Part of a small language model's weights.
Architecture: RMSNorm before each block, rotary positions, biases, embeddings untied during training, LayerScale.
Training: a variant of Muon for these matrices, 138M tokens, 5720 steps.
Each number is 128 + 24 x the weight over its row's rms, rounded and kept within 0 to 255. Layers, rows and columns count from 0. The size above them is the row's rms in percent of the matrix's.

# layer 3 attention value, 128x128, rms 0.294, rows 16-42, columns 0-127
size [ 96  89  83  92  98  84  86  99  82  93  95  89  91  80  95  78  95  81  85  90  85  89  94  88  93  82  86]
[[135 122 170 107 141 151 140 162  95 118  98 122 156 133 136 146  98 212  93 125 119 114 144 112 118 116  96  99 149  82 112 134 141 123 160 122 181 112 105 114  98 107 144 120 138 101 158 137 148  79  85 136 105 116 137 156 144 133  99 127 153 121 115  89 135 124 144 135 152 140 148 151 145  81 130 129 125  87 116 108 137 143 110 137 107 111 116 144  96 156 117 126 126 149 148 170 102 123 153 106  86 126 132 158 170 140 134 143 130 128 118 161 110 139  97  70 127 111 149 127 137 124 150  90  93 128  74 135]
 [101 133 113 119 158 120  91 108 105 112 121 171  84 130 162 106  94 144 142 134 134 151 118 101 122 124  96 112 138 149 107 114 106 149 167  98 112 138 100 179 101 172 143 138 130 125 136 151 130 149 131 115 153 167 157 101  84 125 139 111 118  92 117  86 127 106 172  88 146 140 145 113 110 131 109 167 102  68 113 100 152 156 149 111 141 160 117 109 117 128  98 114 105 164 144 118 173  77 112 141 141 132 158 118 134 129 149 165 122 109 169  97 128 153 112  76 157 125 119 134 154 139 135 150 103 120 130 118]
 [141 100 101  92  89 115 138  77 122 174 179 121 129 145 108 138 122 129 162 135 156 132 154 134  96 107 139 113 132 102  97 114  97 155 113 140 139 175  85  59 139 155  98 127 164 135  87 123 150 123 108 108 113 122 141 130 174 128 108 175 138 124 136 133 108 174  97 133 128 119  85 146 115 144 154 134 106 152 114 140 159 106 130 116 135 123 129 143 141 127 135 103 119 131 121 132  99 161 166 147 138 120 100 128 134 127  62 127  97 120 162  95 124 115 129 151 139  88 144 160 170 131 148  90 147 107 139 114]
 [113 166 134 146 118 167  98 144 153 139 138 142 108 167 117 131 112  90 117 142 172 104  99 149 132 154  90 122 126 142 153 101 167 129 137 121 126 114 111  93 159 150 123 114  82 158 151 164  94 112  92 101 109  88 106 100 162 133 137 109 106 131 100 167 126 197 108 110 149 113  93  94 138 126 134 108 167 120 137  96 156 136 143 116 157 152 148 134 180 147 134 153 117 106 165 112 144 118  98 120 138 112 162 139 141 162 152 149 137 145 161 106 156 117 156 135 144 115 115 123 168 141  93 107 141 140  93 122]
 [ 97 138 116  86 127 100  73 132 116 113 151  97 112 102 109 160  98 110 127 118 126 132  97 145 116 123 132  85 120 138 150 141 144 148 117 146 128 123  93 102  93 120  92 156 146 139  99 142 156 131 182 119 151 170 140  90 139 126 142 113  99  91 102 130 132 126 117 128 101 123 103 161 145 127 152  90 165 168 147 166 132 129 102 127 132 121 174  74 104 160 138 125 121 118 119 147 128 139 103 125 178 132 100 105 130 103 143 151 146 132 141 111 165 156 135 107 116 149  96 147 108 170 114 123 109  85 107 193]
 [101 146 153 152 104 137 159 122 142 145 118 128 114 119 114 132 116 136  98 120  83 135 177 146  77 129 107 113 133 166 138  85 155 148 117 154 101 139 123 157 127 110 127 105 108 135 111 116 142  93  89 163 132 149 149 171 169  76 108  81 114  90 127 142 121 109 120  98 133 132 123 107 148 129 110 124 122 141 144 128 155 150 143 121 115 125  81 144 111 155 119 121 139 113 100 126 140 172 101 115 101 134 173 160 125 140  70 125  93 135 152 104 174 116 134 137 125 136 166 127 133 157 137 114 139  53  86 140]
 [133 109 133 141 134 199 136 121  89 111 106 106 130 129 116 125 130 113  97 164 132  82 121 161 126 136  92 142 102 137 116 130 134 150 166 144 112 112  96 111 132 122 153  86 107 124 173 125 136 122 116 121 157 149 142 116 154 110 125 141 168 150 113 130 125 136 145 144  96  93 148 152 148  73 100 132 127 160 178 144 190 144 153 122 121 146 147 113 124 111 128 118 120 150 129 139 135 121 119 114 113  66  94  94 123 153 109 142 177 118 120 157  84 145 143 141  77 129  93  75 127 110 138 134 166  96 115 119]
 [119 103  94 134 127 104  95 118 110 131 127 163 127 124  91 111 140 154 132 102 130 111 151 123 150 135 118 116 101 143 102 126 138 117  93 157 146 102 114 157 106 161 147 127 159 133 109 124 175 119 155 114 150 147 143 166 167 120 129 149 116 126  90 116 146 111 152 175 156 149 150 123 142 133 128 184 136 136 111 185 116  97 105 108  90 121 107 172 132 166 122 148 126 102 106 103 118 190 132 111 137 123 124 102 188 110 109 110 102 120 130 103 136 131 104  62  95 139 115 117 107 132 170 118  90 104 122 164]
 [119 130 156 171 157  96 105 124 137 104 118 131 157 124 115  94  96 137 101  68 103 127 145 123 130 115 160 121 118 150 110 168  77 127 116 144 119 107 102 159 104 165  93 186 138 155 102 180 131 139 145 131 124 127 121 129 127 126 119 124 119 123 160 142 148 107 122 115 125 126 163 116 142 184 148 137 153 142  91 145 110 133 109 143 144 113  65 161 148 135 110 121 100 124 120 111 136  79 156 124 100 143 151 109 148 149  98 156 128 161 148 113 152 121 132  89 139 115 160 138 107  91 171 123 106 154  93 169]
 [141 139 142 103 110 103 125 173 149 118 151 116 118  86 163 132 106 119 106 134 161 107 161 138 116 159 107 116 124 109 170 132 105  81 133 126 153 117 131 129 109 159 134 128 100 116 154 134 136 126  91 148 170 100 132 136  72 106 158 130 113 126  61 103 176  99 173 161 104 130 126  99 124 139 151 153 128 119 132 143 137 148 163 150 136 127 111 143 122  96 108 139 126 143 149 172 115 140 130 193 112 126 138 117 113  93 167  69 106 136 137 166 111 163 117 137 144 160 118 125 139 126 133 167 146 142 169 125]
 [108 134 161 137 142 150 128 150 100 148 133 126 116 135 101 132 123 132  84 159 105 110 115 102 145 132 105 123 138 135 147 116 139 100 138 147 123 130 126 167 140  71 107 119 138 121 167 119 123 114 162 171 156 148 122 142 135 111 110 102 149 104 127 118 141 115  72 136 163 115 191 147 134 106 156 110 105 125 130 107 130 179 103 172 126 100 136 104 103 151 107 163 141 133 130  83  73 106 143  90 131 105 164 163 152 148 120 144 114 128 134 182  97 148 168 134 181 150 133  88 109 131 110 126 141 151 124 166]
 [112 132 102 127 113 169 115 119  98 167 131 122 107 104 108 131 145 143 111 112 135 133 143  75 140 177  85 114 106 132 134 129 167  94 145 100 101 116 109 116 140 133 109  91  89 162  81 138 141 119 112 127  95 137 160 128 128 100  93 161 120 145  92 110 156 116 124 133 193 150 176 106 178 156 138 134 157 142 152 120 162 123 161 101 125 111 136 139 145 136 120 160 130 116 142 128 131 126 114 129 114 109 129 123 164 170 158 137 150 118 169 123 148 162 119  83 122 143 111 128 151 168 136 108 116 139 185 165]
 [ 87 124  95 134 149 169 119 104 140 154 138 149 131 112 159 159 128 137 104 126 148 152 113 145 123 143 132 113  80 167 145 110 174  69 103 138 136 120 109 168 127 136 152 132 125 120  78 149 149 112 153 146 179 186 138 155 143 112 115 122 100 152  99 126 134 120 106 138 101 135 141 120 101 132 122 144 110 151  79 127  83 132 143  92 130 145  84 107 158 131 102 135 128 144 142  89 131 155 114 105 115 145 136 139 127 191 106 117 173 147  83 127 129 150 131  90 140 140 125 110 110 126 101 132 116 111  81 159]
 [132 126 182 120 106  92 104 173 154  66  91 134 134 158 131 127 123 134 109 126 169 123 131 129 152 159 134 124 173 105 132 175 127 103 143 129 122 112  64  98 136 152 113 132  98 101 127 123 132 127  89 152 128 139 120 131 110 153 133 147 132  62 115 120  88  87 154 113 135 154  90 127 124 149 154 139 112  96 132 108 162 159 148 159 125 163 147 150 109 143 117 135 119  89 123 119 148 117 157 181  74 117 155 162 103 129 148 107  98 150 150 123 106 104 141 144 124 153 142 134 130 107 122 143 107 119 136  97]
 [137 151 123 146 121 139 138 130 112 176 130 142 175 144 118  99 139 132  88 106 135  99 117 174 171 123 146 143 122 135 133 143 131 150 137  88 156 130 152 105 145  92 117 118 120 147 137 126 131 141 134 114 127 178 155 131 108 148 142 145 174 172  89 137 112 142 110 119 125 127 130 116 141  54 139 150 173 136 163 113 151 106 150 109 143 132  65  93  96  96 126 131 124 146 138 146 113 129 122 117 149  99 115 143  72 142 144 130 124  89  95 141 100 187 140 103 159 115 173 114 142 132  99 136 155 128 106  94]
 [114 158 130 136 133 105 130 163 131 156 119  84 128 109  91  99 135 120 128 103 131 177  99 127 139 114 196 142 101 125 140 174 129 144 136 127 126 160 144 118 107  91 111 113 138 121  99 122 116 162 186 125  97 145 181 130 156 176 144 164 146  91 104 144 112  96 131 151  97 139 133 139  90 128 128  99 120 133 124  97 114 117 162 125 185 127 129 100 121 146  80 116 161  91 149 121 111 167 138 128 148 126 133 128 135 110 160  99 111 130  79 135 130 121 138  77 101  92 136 137 130 149 142 156 109 127 146 147]
 [182  97 111 144 117 119 149  92 124 134 129 157 117 150 139  95 122 115 131  99 169 110 142 180 113  99 138 154  98 166 115 117  79 129  74 129 123 178 121 115 139 151 127  94 155 147 163  81 142 149 116 106  81 128 143 107 121 144 134 153 102 121 115 133 129 150 168 120 126 158  66 130 103 115 138 115 111 110  73 141 119 139 133 187 136 158 101 173 125 128 115 129 125 144 104 122 147 114  99 135 142 128 124 114  98 161  79 152  88 134  98 114 127 110 107 142 129 103 132 114 142 114 118 104 152 141 137 103]
 [151 147 132  98 147 146 120  89  97 106 153 147 109 120 122 117  90 123  99 103 157 167 111 125 129 119 167 136 145 108 114 165 153 106 131 146 144 131 107 156 133 145  90 137  85 149 152 146 160 109 146 141 155 119 141 142 141 109 102 107 120  80 136  74 148 123  80 114 141 144  87 130 171 156 131 131 111 120  83 129 119 140 153 136 143 115 126 135 139 152  92 113 135 134 116 137 134 144 109 141  76 113 175 106 137 123 133 127 126 192 161 111 118  93 173 144  84 130 104 106  98 151 155 117 131 102 183 111]
 [123 160 113  76 120 141 124 105 109 145 154 152 170 143 117 138 130 112 120 119 107 133 142 163 118 118 113 151 115 106 133 119 124 116 128 153 118 107 158 120  83 146 144 163 180 176 125 123 114 112 146 139  75 135 134 110 130 127 111  98 133 149  97 127 146 158  84 119 138 157 170 130 147  73  88  97 108 181 151 123 109 140 139 122 152 109 128 115 173 144 139 157 160 151 137 183  94 157 121 145 105 150 154 133 150 137 159  85 138 119 182 146 179 157 106 127 135 104 122 155 126 141 101 127 143 130 131 148]
 [106 147 140 101 105 124 129  95 112 121  71 116 156 120 119 155 134 149 125 100 119 135 172 125 102 154 125 102 105 135 139 117 102 122 133 127 143 116 133 109 119  98 117 104 156 135 104 126 145 134 109 120 155 146 118 108 122 155 140 101 139 164 116 139 123 116 157 147  83 168 125 121 142  90 139 120 152 153 131 114 117 129 154 126 110  75  94 137 122 124 137 152 117  96 106 190  86 130 143  76 146  99 120 143 114 109 122 168 134 161  96 139 189 146  70 105 138 127 104 105 158 106 163 162 130 109  98 192]
 [151 136 134 152 119 155 112 108 140 124 130 126 126 108  93 106 155  97 133 107 162  92 120 137 113 128 123 178 123 150 116 115 141 148 164  97 143 118 150 107 120 141  60 150 180 122 161 146 114 141 160 122 108 113 124 108 137 185 118 104 104 107  94  90 148 156 160 108 120 176 104 107 149 132 161 119 156  98 122 110 123 115 131 114 106  98 155 126 109 144 154 172 161 110 105 121 197 142 122 138 160  96 136 103 124 116 118 164 141 123  87 161 132 113 156 147 107 101 114 104 168 142 106 113 159 139 122 138]
 [130  89 123 100  99 130 191 127 122  90  85 130 100 127 113 111 123 108 111 155 120 127 182 104 100 161 163 113 117 156  98 139 139 134  83 124 145 124 145 126 133 107 103 116 138 119 157 119 145 123 121 105 149 135 135 139 117 117 144 114 124 117 113 128 131 107 143 170 117 119  64 123 142 120 109 157 129 166 136 159 138 122 153 176 112 110 179 120 102 102 117 141 160 101 135 160 164 183 128 139  97 113 139 111  99 102 127  93 114 116 121 118 122 140  75 145 105 157  75 116 121 129 145 125 183  99 166 135]
 [ 94  99 132 126 143 107 116 102 140  73 166 156 108 119 185 162 133  92  99 129 136 158 110 117 137 151 127 118 116 121 117 188  98 133 143 106 140  93  92 138 136 153 140  95 171 146 124 127 136  73 120  95 149 151  94  96  95 131 156 167 137 111 116 125 123 102 185 138 105 111 106 113 122 136  81 142 113 118 111 164 142 134 136  93 109 153  95 123 131 139 147 139 134 162 104 133 118 128  64 118 126 103 105 114 136 143 133 173 133 133 104 133 156 135 138 122 100 169  77 128 133 100 127 136 128 110 118 139]
 [121 158 135 158 148 140 129 160 130 115 116 176  86 146 125 146 145 150 120 127 145 115  96 165 130 119 142 124 131 137 146  88  99 154 100 100  82 159 127 142 164 176 126 122 105 115 132 133 168 136 132 127 144 129 131 142 138 167 120 108  94 126  96 154 152 196 112  86 131 115  96 121  76 120 159 157 145 118 109  92 144 166 153 116 125  97  82 165 132 100  86 131 126 104 147 117 133  82 116 100 139 129 121 156 164 120 116 141  89 122 168  95 117 121 145 113 147 115 131  77 148 136 128 141 110 156 116 134]
 [104 131 126 122 126 134  88  73  98 166 141  82  95 110 125 151 186 148 190 161 162 172 127 131 121 168 139  97 148 129 104 131 147  92 125 119 113 126 146  98 159 156 146 135 158 132 101 147  89 157 137 110 114 132 161 106 141 124 115 152 128  71 133 114 110 169 167 168 138 142 114 131 125 154 137  92 119 155 118 159  99 115 119  89  93 105 122 125  97 140 144 111 107 105 136 160 124 122 120  99 170 153 149 121 147 134 145 135 119 137 112 116 137 162  93 163 104 106 134 124 136 156 112 139 144 103 150 128]
 [116 147 155 171 161 107 128 141 124  84 136 109 137 157 155 122 139 137 156 131 126 110 127 107 137  79 118 111 134 132 131 160 115 156 101  94 129 163 104 162 126 135 131 130  92 126 108 102 180 122 184 117 128 183 130 113 148 122 177 158 152 129 135 127 128 120 129  90 125  96 167 130 117  65 125 146 131 121 170  97 130 136 161 165 129 140 121 118 112 158 124 133 158 142 149  93 123 120 104 112 148 149 141 106 104 136 136 121  94 140 107 137  95 112 138  98  81 139 101 115 112  81 152 135 143 191 159 110]
 [118 134 116  89 132  91 113 137 145 162 107 134  86 101 105 155  95 112 140 131 132 118 145 146 132 143 123 126 146  94 149 139 134 141 151 155 102 170 162 123 127 114 144 130  91 110 144 102 111 151 159 113 126 153 151 132  92  95 130 177 158 176 151 118  68 139 109 134 134 108 107 122  74 105 132 106 126 124 139  97 113 147  69 153 142 122 143 146 110 106 118 123 110 177 127 104 120 112 114 135 175 122 135 131 135 154  99  81 121 131 178  92  98  96 168 156 132 137 100 107 124 126 132 117  90 135 177 127]]
# layer 3 attention output (transposed), 128x128, rms 0.275, rows 16-42, columns 0-127
size [ 89  85  88  90  98  83  80  95  89  88  96  92  96  80 102  82 100  77  84  90  95  87  86  83  93  83  85]
[[165 146  95  95 111 123 112 126 158 146 142 114 137 154 145 145 108 100 147 138 164 124  98 148  93 158 123 134 135 112 115 123 145 109 124  99 138 110 131 150 168 156 107  84 128 127 125 140 105 139 145 151 165 129 114 126  90  77 156 166 122 123 128 156 111 115 122  93 144 178  62 107 101 193 141 106 105 119 149 126 133 156 113 137 139 132 145 145 130 136 118  80 112  93 147 109 158 100 121 165 163 154 152 131 139 142 109 111 101 114  87 120 114 151 172 159 159 140  80 117 146 142 141 162 121 136 135 160]
 [142 143 122 127 135 144 156 163 205 119 142  91 160 131 124 109 116  74 107 123 134 112 103 125 160 155 139 114 136 116 121 130 133  52 158 156 164 139 113  91 140 155 152 122 131  74 104 125  96 110 109 116  85 125 128 139  91 116 121 123 153 133 131 125 188 102 116 157 125 142 122 125 124 138 146 150 153 130 123 163 143 104  94 123 157 139 113 134 122  85 137 119 144  75 143 116 103 152 124 175 159 122 132 127 118 132 127 124 128 163 115 108 118  96 100 153 126 154 104 132 110  93 148 174 155 133 166 114]
 [119 129 170 162  92 151 159 107 103 145  92 140 120 157 168 102 142 134 127 108 104 156 101 126 118 126 110 142 150 117 142 100 133 151 120 153 134 118 184 185 107 141 135 134 137 120 185 163 117 145 108 121 147 136 105 115 124 157 146  91 144 111 135 145 109 119 152 153 106 119 100 148 106 103 108 105 131 101 191 139 102 141 105 198 128 122  90 103  77 130 132 160 118 136 105 126 207 159 118 134 123 121 133 117 135 134 148 166 148 131 138 141 102 147 132 118 139 118 118  98 106 100 133 105 112 155 121 133]
 [178  97 134  86 100 125 138 117 118 159 138 152 163 100 131 130 140 173 153 101  97 117 153  95 120 112 151 156 122 135  90 128 132 123 154 112 103 123 124 164 122 103 162 158 168 104 143  74 147 129 120 138 150 152 147 160 120 151 124 149 152  99 151 101 105 146 138 152 136 120 132 130 136  85 177 146 133 127 100 145 154  99 161 118 127 110 149 157 106 129 153  94 150 174  81 135  81 128 143 114 104 150 123 125 104  70 115 136 100 139 101 122 109 138 112 123 110 170 132 166 110 130 155 138 153 122 165 154]
 [126  89 119 151 150 146 137 150 136 105  89 125 124 128 123  99 140 114 156 123 116 155 141 126 129 122 143 159 148 156  90 133 119 130 105 164 108 123 159 159 134 147 116  95 134  94 170 103 110 113 112  99 162 106 149 138 139 125 137 134 163 110 176 156  94 157 120 127 118 167 159  99 133 114 113 153  86  66 113 149  92 162 130 106 154 147 132 137 154 142 158 125 127 133 133  82  83 136 113 187 115 139 130 168 103 173 105 124 179 165 144 127 121 115 132 117 128  74 149 138 117 142 134  99 121 121 160 102]
 [168 115 130  49 147 104 105 111 150  84 115 155 130 102 132  84 129 140 165 129 138 147 112 125 148 125 107 128 154 116 128 169 106 122 136 103 156 146 143 112 173 152 135 135 157 114 131 104 111 155 170 101 136 129 129 113 111 187 158 174 112 171 117 110 123 122 163 114 164 148 124 107  90 118 143  97 139 113 118 101 141  83 113 157 172 132 145 137 139  94 145 137 133 132  96 163 149 123 119 162 165 141  81  93 139 121 167 120 153 143 125 132 101 162 166  93 111 116 132 118 125 138 120 128 123 153 137 135]
 [138 103 119 102 121 104 135 122 169 162 116  99  99 120 183 152  69 101 120 119 124 117 114 109  94 140 167 140 102 146 127 177 119 136 135 123 163 135 136 122 157  99 111 143 112 127 100 150 125 145 102 138 132 153 107 166 115 107 114 111 145 102 169 123 123 156 123 114 182 147 136 138 103 176 165 120 132 137 110  72  86 125 137 123 106  99 113 121 123 104 139 104 133  86 100  97 126 130 132 148 155 115 152 177 126 133 136 107 131 134  96 131 103 142 117 122 146 115 126 179 170 167  97 150  86 167 109 118]
 [144 165 131 126 114 145 115 113 158  98 117  98 136 129 137 148 138 102 125 153 126 148 133 125 103 120 117 140 132 120 116 155 120 119 137 130 143 110 110 140 155  97 132 154 154 108 165 100 101 125 122  86 126 121 123  84 112  85 144  76 127 156 118 164 115 145 112 126 111 115 110 119 134 135  92  54  74 133 123 108 116 173 107 111 151 144 124  89 115 126 179 133  92 146 121 146 116  85 113 158  94 139 156 109 113 144 169 116 184 164 125 140 117 113 177 120 122  91 146 130 141 164  80 136 149 145 132  82]
 [138 134  96  85 128 188 150  94 141  95 143 134 131 160 107 145 141 120 137 181 139 105 105 130 128 142  88 106 142 143 135  99 143  96  99 115 128 104 146 150 136  99 138  95 151 114 124 104 105 112 179  87 121 128 153  73 149 149 141 149  86 136 137 128 117 149 151 140 138 136  98 111 138 118 111  82 145 107 107 116 133 161 116  65 187 158 143 111 120 157 105 157 141 120 105 137 128 136  95 189 123 115 121 109 154 113 127  90 157 120 120 115 109 110 155 143  93 110 122 145 106  90 114 112 136 113 144 117]
 [121 122  80 155 129 117  86 120 128 112 140 112 163 153 122 143 127 139 156 114 148 124 121 131 178 132 146 104  98 112 129 131 124 141 191 151 147 150 123 123 132 137 156 119 101 142 137 143 129  97 153 143  77 161 122  70 131 117 110 167 114 147 148  98 148 124 107 109 122 147 144 119 112 150  80 110 132 139 140 147 140 156 109 118 133 136 157 136 107 116 168 108 137  95 165 113 131 119 141  92 128 133  96 147 140 146  91 193 137  95  66  79 167  95  87 128 138 135 139 135 106 141  81 156 128  99 122 132]
 [152 133  84 115 124  90 124 151 144 101 117 118 111 118 113 134 160  84 130 112 149 151 162 124  86 141 143 109 109 172 127 134  89 110 126 123 168 122 138 125 138 133  91 101 113 144 110 124 123 112 114  76 125 112 122 155 125 146 154 167 103 141 129 124 110 143 136  93 139 124 122 112 144 174 147 127 123 105  66 148 119  73 125 109 162 125 147 134 196 127 140 125 113 153 118 136 201 118 159 123 127 150 137 127 138  91 123 154 139 121 128  94 147 149 152 168 142  92 156 143 170 150 163 111  99 113 118 165]
 [190 128 145 122 107 123 147 152 162 101 129  93 158 131 159 167 133 124 164 110 159 115 150 110  84 159 163 139 120 138 120 120 133 106 124 165 179 119 122 154 171 121 152 130 137  81 170 114  89  82 129 105 134 143  78  70 114 175 112 115 119  89 164 136 150 131 136 126  95 133 119 117 111  95 106 174 100 142 103 162 115 125 142 108 130 140 128 133 122 138 159 105 142 139 115 145 130  91 160  98 121 126 139 101 112 131 105 133  99 132  90 122 119 135 155 106 149 145 120 127 110 106 107 120 160 111 134  93]
 [148 142 118  90 109 126 134 137 148  81 173 104 126 133 124 121 132 103 128 122 136  69 148 117 141 149 111 174 133 113 125 172 100 160 169 155 103 122 112 129 139  97 101 179 160 114 139 108 139 123 108 126 111 114  99 104 166 119 117 144 103  99 143  99 160 143 121 163 136 152 133 111 127 126 125 148 144 126 120 128 130 143  85 102  95 120 143 152 124 142 108 109 138 125 114 176 100  91 117 187 119 159 130 118 157 117 183 106 158  85 146 147 119 114 149 105  95  90 122 157 152 161 136 135 166 159 144  95]
 [ 96 132  61 128 140 149 144 108 124 143 128 139 158 118 100 112 142 148 153 134 122 163 157 125  99 111 141  90 127  93  93  98 128 134 133 133 113 150 133 170 133 130 183 106 163 138  86 137 106 128 157 172 111 141 126 106 119 138 112 129 109 177  96 132 139 157 104 141 140 124 156 122 129 148 142  99 190 141 119 129  90 110  84 150 201  92 130 118 139 130 121 133 114  99 128 132 103 161 116 123 142 143  99 126 118 145 100 140 129 159  66 101 134 125 109 125 132 179 139 109 128  99 127 134 133 115 130 176]
 [127 110 157 137 117 102 145 128 131  96  99 104 112  86 138 165 116 118 145 167 130 139  71  94  60 150 131 110 131 166 130 136 110 145 136 140 136 101 131 141 110 134 137 151 104 137 152 101 169 157  97 144 102 146 122 161 118 129 105 112 108 139 167 105 120 115 105 133 142  90 140 159 105 187 172 146 152 158 124 105 142 123 131 100  68 130 203 164 136 119 146 122 156 100  93 150 146 121 121 160 151 152 152 147 159 129 141 110 136 121 122 130 126 126  91 126 109 153 116 153 124 127 128 139 111 105 126 169]
 [ 96 113 117 163 163 126 110 133 147 106 134 147 142 172 144  98 124 105 140 155 114 113 158 168 143 154  77 138 153 122 121 128  95 117 141 116 133 109 130 199 120 144 147 144 122 139 135 135 141  76  84 115 162 124 116 135 114  94  92  70 175 141 139 112 155 105 139 102 143 113 139 114 133 180 108 130 119 113 142 174 118 143 144 157 111 109 139 137 171 114 130 161  83 160 110 141 148 122 103 173 144 132 106 147 135 139 104 135 125 115 153 129 134 119 109 153 138 137 133 101 145 151  56 116 127 148  93 118]
 [ 93 135 142 126 117 143 141 117 133 137 136 118 144 148 158 150 146  99 117 162  87 134 110 134 134 144  86  78 169  90 163 111 153 137 158 108  99 109 116 129 141 140 154 156 121 155 112 130 117 149 100 191 153 126 141 164 125 122 115  99 132 177 101 102 117 151 123 109 121 100 105 132 134 102 146 112 179 133 181 107 106  99  55 124 104  98  95 104  81 111 156 138 134 113 112 147 149 148 138 165 114  94 154 140 114  84 154 138 154 132 114 125 126 148 133 121 113 146 133 125 110 118 160 146 142  97  97 147]
 [142 148  98 123 121 156 122 154 125 159 114 103 137 163  88 128 156 128 122 181 111 113 141 135 176 148 102 150 126 102 112  89 114  91 137 121  91 114 138  86 154 120 176 139 176 139 113 121  77 108 148 118 108 149 119 118 151 174 108 131 136 185 112 167 158 139 173 157 155 151 122 129 107 112 112  90 136 137 115 127 102 113 105 115 166 151 123 110 108 147 167 105 135 121 145 128 138 101 112 148  94 130 123 161 123  97 100 159 100 143 128 125 140 165 113  95 173 128 135 163 135 101 122 106 139 120  95 151]
 [117 149 109 138 112 105 119 145 128  77  99 107  94 129 136 169 136 146 101  89 157 117  92  87 155 116 107 134 133  93 109 135 111  99 105 110 153 148 130 125 171 129 108 106 128 111 148 144 142 135 130 113 175 102 107 133 147  91 135 163 128 132 135 198 115 126 192  95  94 109 102 155 118 148 135 151 107 128 135 141 138 181 152 111  82 130 149 151  99 159 126  94 159 114 138 136 175 130 133 133 128 120 112 147 132 132  87 128 137 118 114 159  83 147 147 133 144 143 140 122 168 157 152 134  86 146 116 101]
 [122 112 141 102 144 139 139 149 120 181 145 124 114 160 143 121 105  79 125  88 178 125 106 117 127 144 143 138 102 137  99 162 125 143 135 147 102 118 134 142 162 154 121 124  80 120 156 162  79 121 117 119 168 130 145 112 131 134 110 161 164 133 187 142 131 149 180  88 145  90 137 113 115 147 150 132 118 145 137 125 114 124 115 114 104 147 183 110 137 111 132 124 142 142 110 162 144 110 119 146 163 112 129 106 151 148 139  79 127 116 111 140  89 165 149 132  97 106 131 114 113 201  78 142 104 150 127 112]
 [139 107 144 125 153 138 158  91 100 129 107 107 133 150 146 137 134  73 115 136  75 134 143 121 147 126 133 101 175 136 139 156 127 135  95 116  40  95  95 147 144 149 176 135 131 142 101 146 136 139 109 130 140 159 144 180 129 124 115 151 147 114 166 147 110 138 143 142 102  81 133 108 139  66 117 148 157 134 124 155 103 107 150 106 155 124 117 130 136 165 126 126 109 165 106 145 102 128 111 137 146 145 136 153  80 137 141 145  94 161 148 113 151 123 122 129 131 148 125 159  93 160 138 104 123 104  86 151]
 [149 128 104 157 148 113  88 129 115 198 138  98 148 125 156 135 129 135 150 130 142 151 103 137 139  91 109 111 114  94 137 165 114 141 184 144  99 148  87 110 136 162 147 127 108 132 124 191 148 163 115 139 129 132 147  76 159 151 109 108 142 139 149 125 135 146 109 109 152 147 168 117 127 150 124 104 118 143 146 110 110 152 112 172 159 133 108 115 157 142 146 146 116 145 114 139 116 117 137  98 161  85  97 161 167 153 164 136 110 136 110 131 140 141 103 127 157 107 170 129  96 151  85 134  99  98  83 133]
 [141 152 119 160 119 160 148 145 128 181 127  89 153 128 138 102 122 128 120 137 128 110 130 144 128 171 128 135  95 116 138 119 160 132 143 178 109 144 117  68 124  96 122 133 131 105 117 116 108 166 111 151 136 114 136 149 123 130 121 105 125 153 200 109 155 157 117 109  94 145 153 110 149 150 138 126 131 163 122 131  62 147  86 128 151 118 123 101  88 118 173 106 120 100 151 113  74 112 155 159 143 121 119 111 142 137 129  95 165 168 110 130 105 111 123  93 121 119 121  83 116 189 108 141 144 117 133 117]
 [117 109 115  83 102 101 143 123 156 137 186 121 144 111 119 141 112 134 112 106 110  74 129 100 130 115 134 118 147 131 121 134 117 110 183 137 123 107 136 119 114 102 157 145 132 148 139 109 129 161 125 132 112 140 162 141  97 131 121 149 129 123 104  89 122 127 133 129  99 134 121 138 182 104 142 121 125 101  92 175 183  88  77 135 139 163 187 146 132 103 139  93 160 166 130 108 138 115  97 148 122 145 158  99 126  99 129 146 104 128 151 120 100 158 118 143 108 157 101 163  85  63 158 123 142 140 121 113]
 [130 146 124 113 100 135 152 153 124 135 138 141 140 147 146  94 134  96  85 113 105 136 158 117 146 122 143 120 104  99 155 103 119 160 108 142 132 118  72 135 103 143 104 155 107  78 154 122 133 112 109 149 164 113 121 132  90 133  93 148 120 144 130 146 142 102 155 137 109 102 118 140 114  87  89 179  94 118 136 151  94 150 143 160 132 143 108 144 116 151 123 169 111 138 130 112 107 164 139 123  91  84 146 140 132 170 117 173  93 150 107 155 130 130 139 102 164 107  91  88 109 181 106  78 159 153 136 135]
 [115 106 120 110 121 113 133  95 148 119  98 165 124 115 140 144 113 167  88 142 121 108 102 142 127 161 100 132 114 156 133  89 140  80 147 149 136 112 144 128 104 125  87 134 141 159 119 164 117 156 129 145  95 128 131 132 123 102  95  82 134 185 127 126  80 132 122 159 138 119  97 138 132 202 146 100 155 123  81 133 149 122 105 121 146 113  85 126 144  81 123 118 136 123 121 170 107 107 151 174 124 120 160 147 145 106 112 101 174 124 141 124 127  81 117 174 138 148 152 133 132 146 131 178 112 108 109 116]
 [141  99 138 159 141 117 102 142 140  84 115  89 152 113 115 112 153 154 139 113 125 144 118  92 135 112 145  85 134 119 119 110 102 104 126 118 177 111 151 128  99 176  98  89 101 132 108 121 114 136 138 170 140 136 123 155 122 183 116  93 100  80  84 143 145 130 109 146 158 157 174 106 135 156 133  99 123  67 167 109 159 122 103 153 113 138 118  96 137 110 113 136 115 131 154 120 131 117 141  72  99 106 120 141 105  95 129 163 136 143 153 171 141 174  84 144 134 114 118 143 136 145 133 126 131  94 129 136]]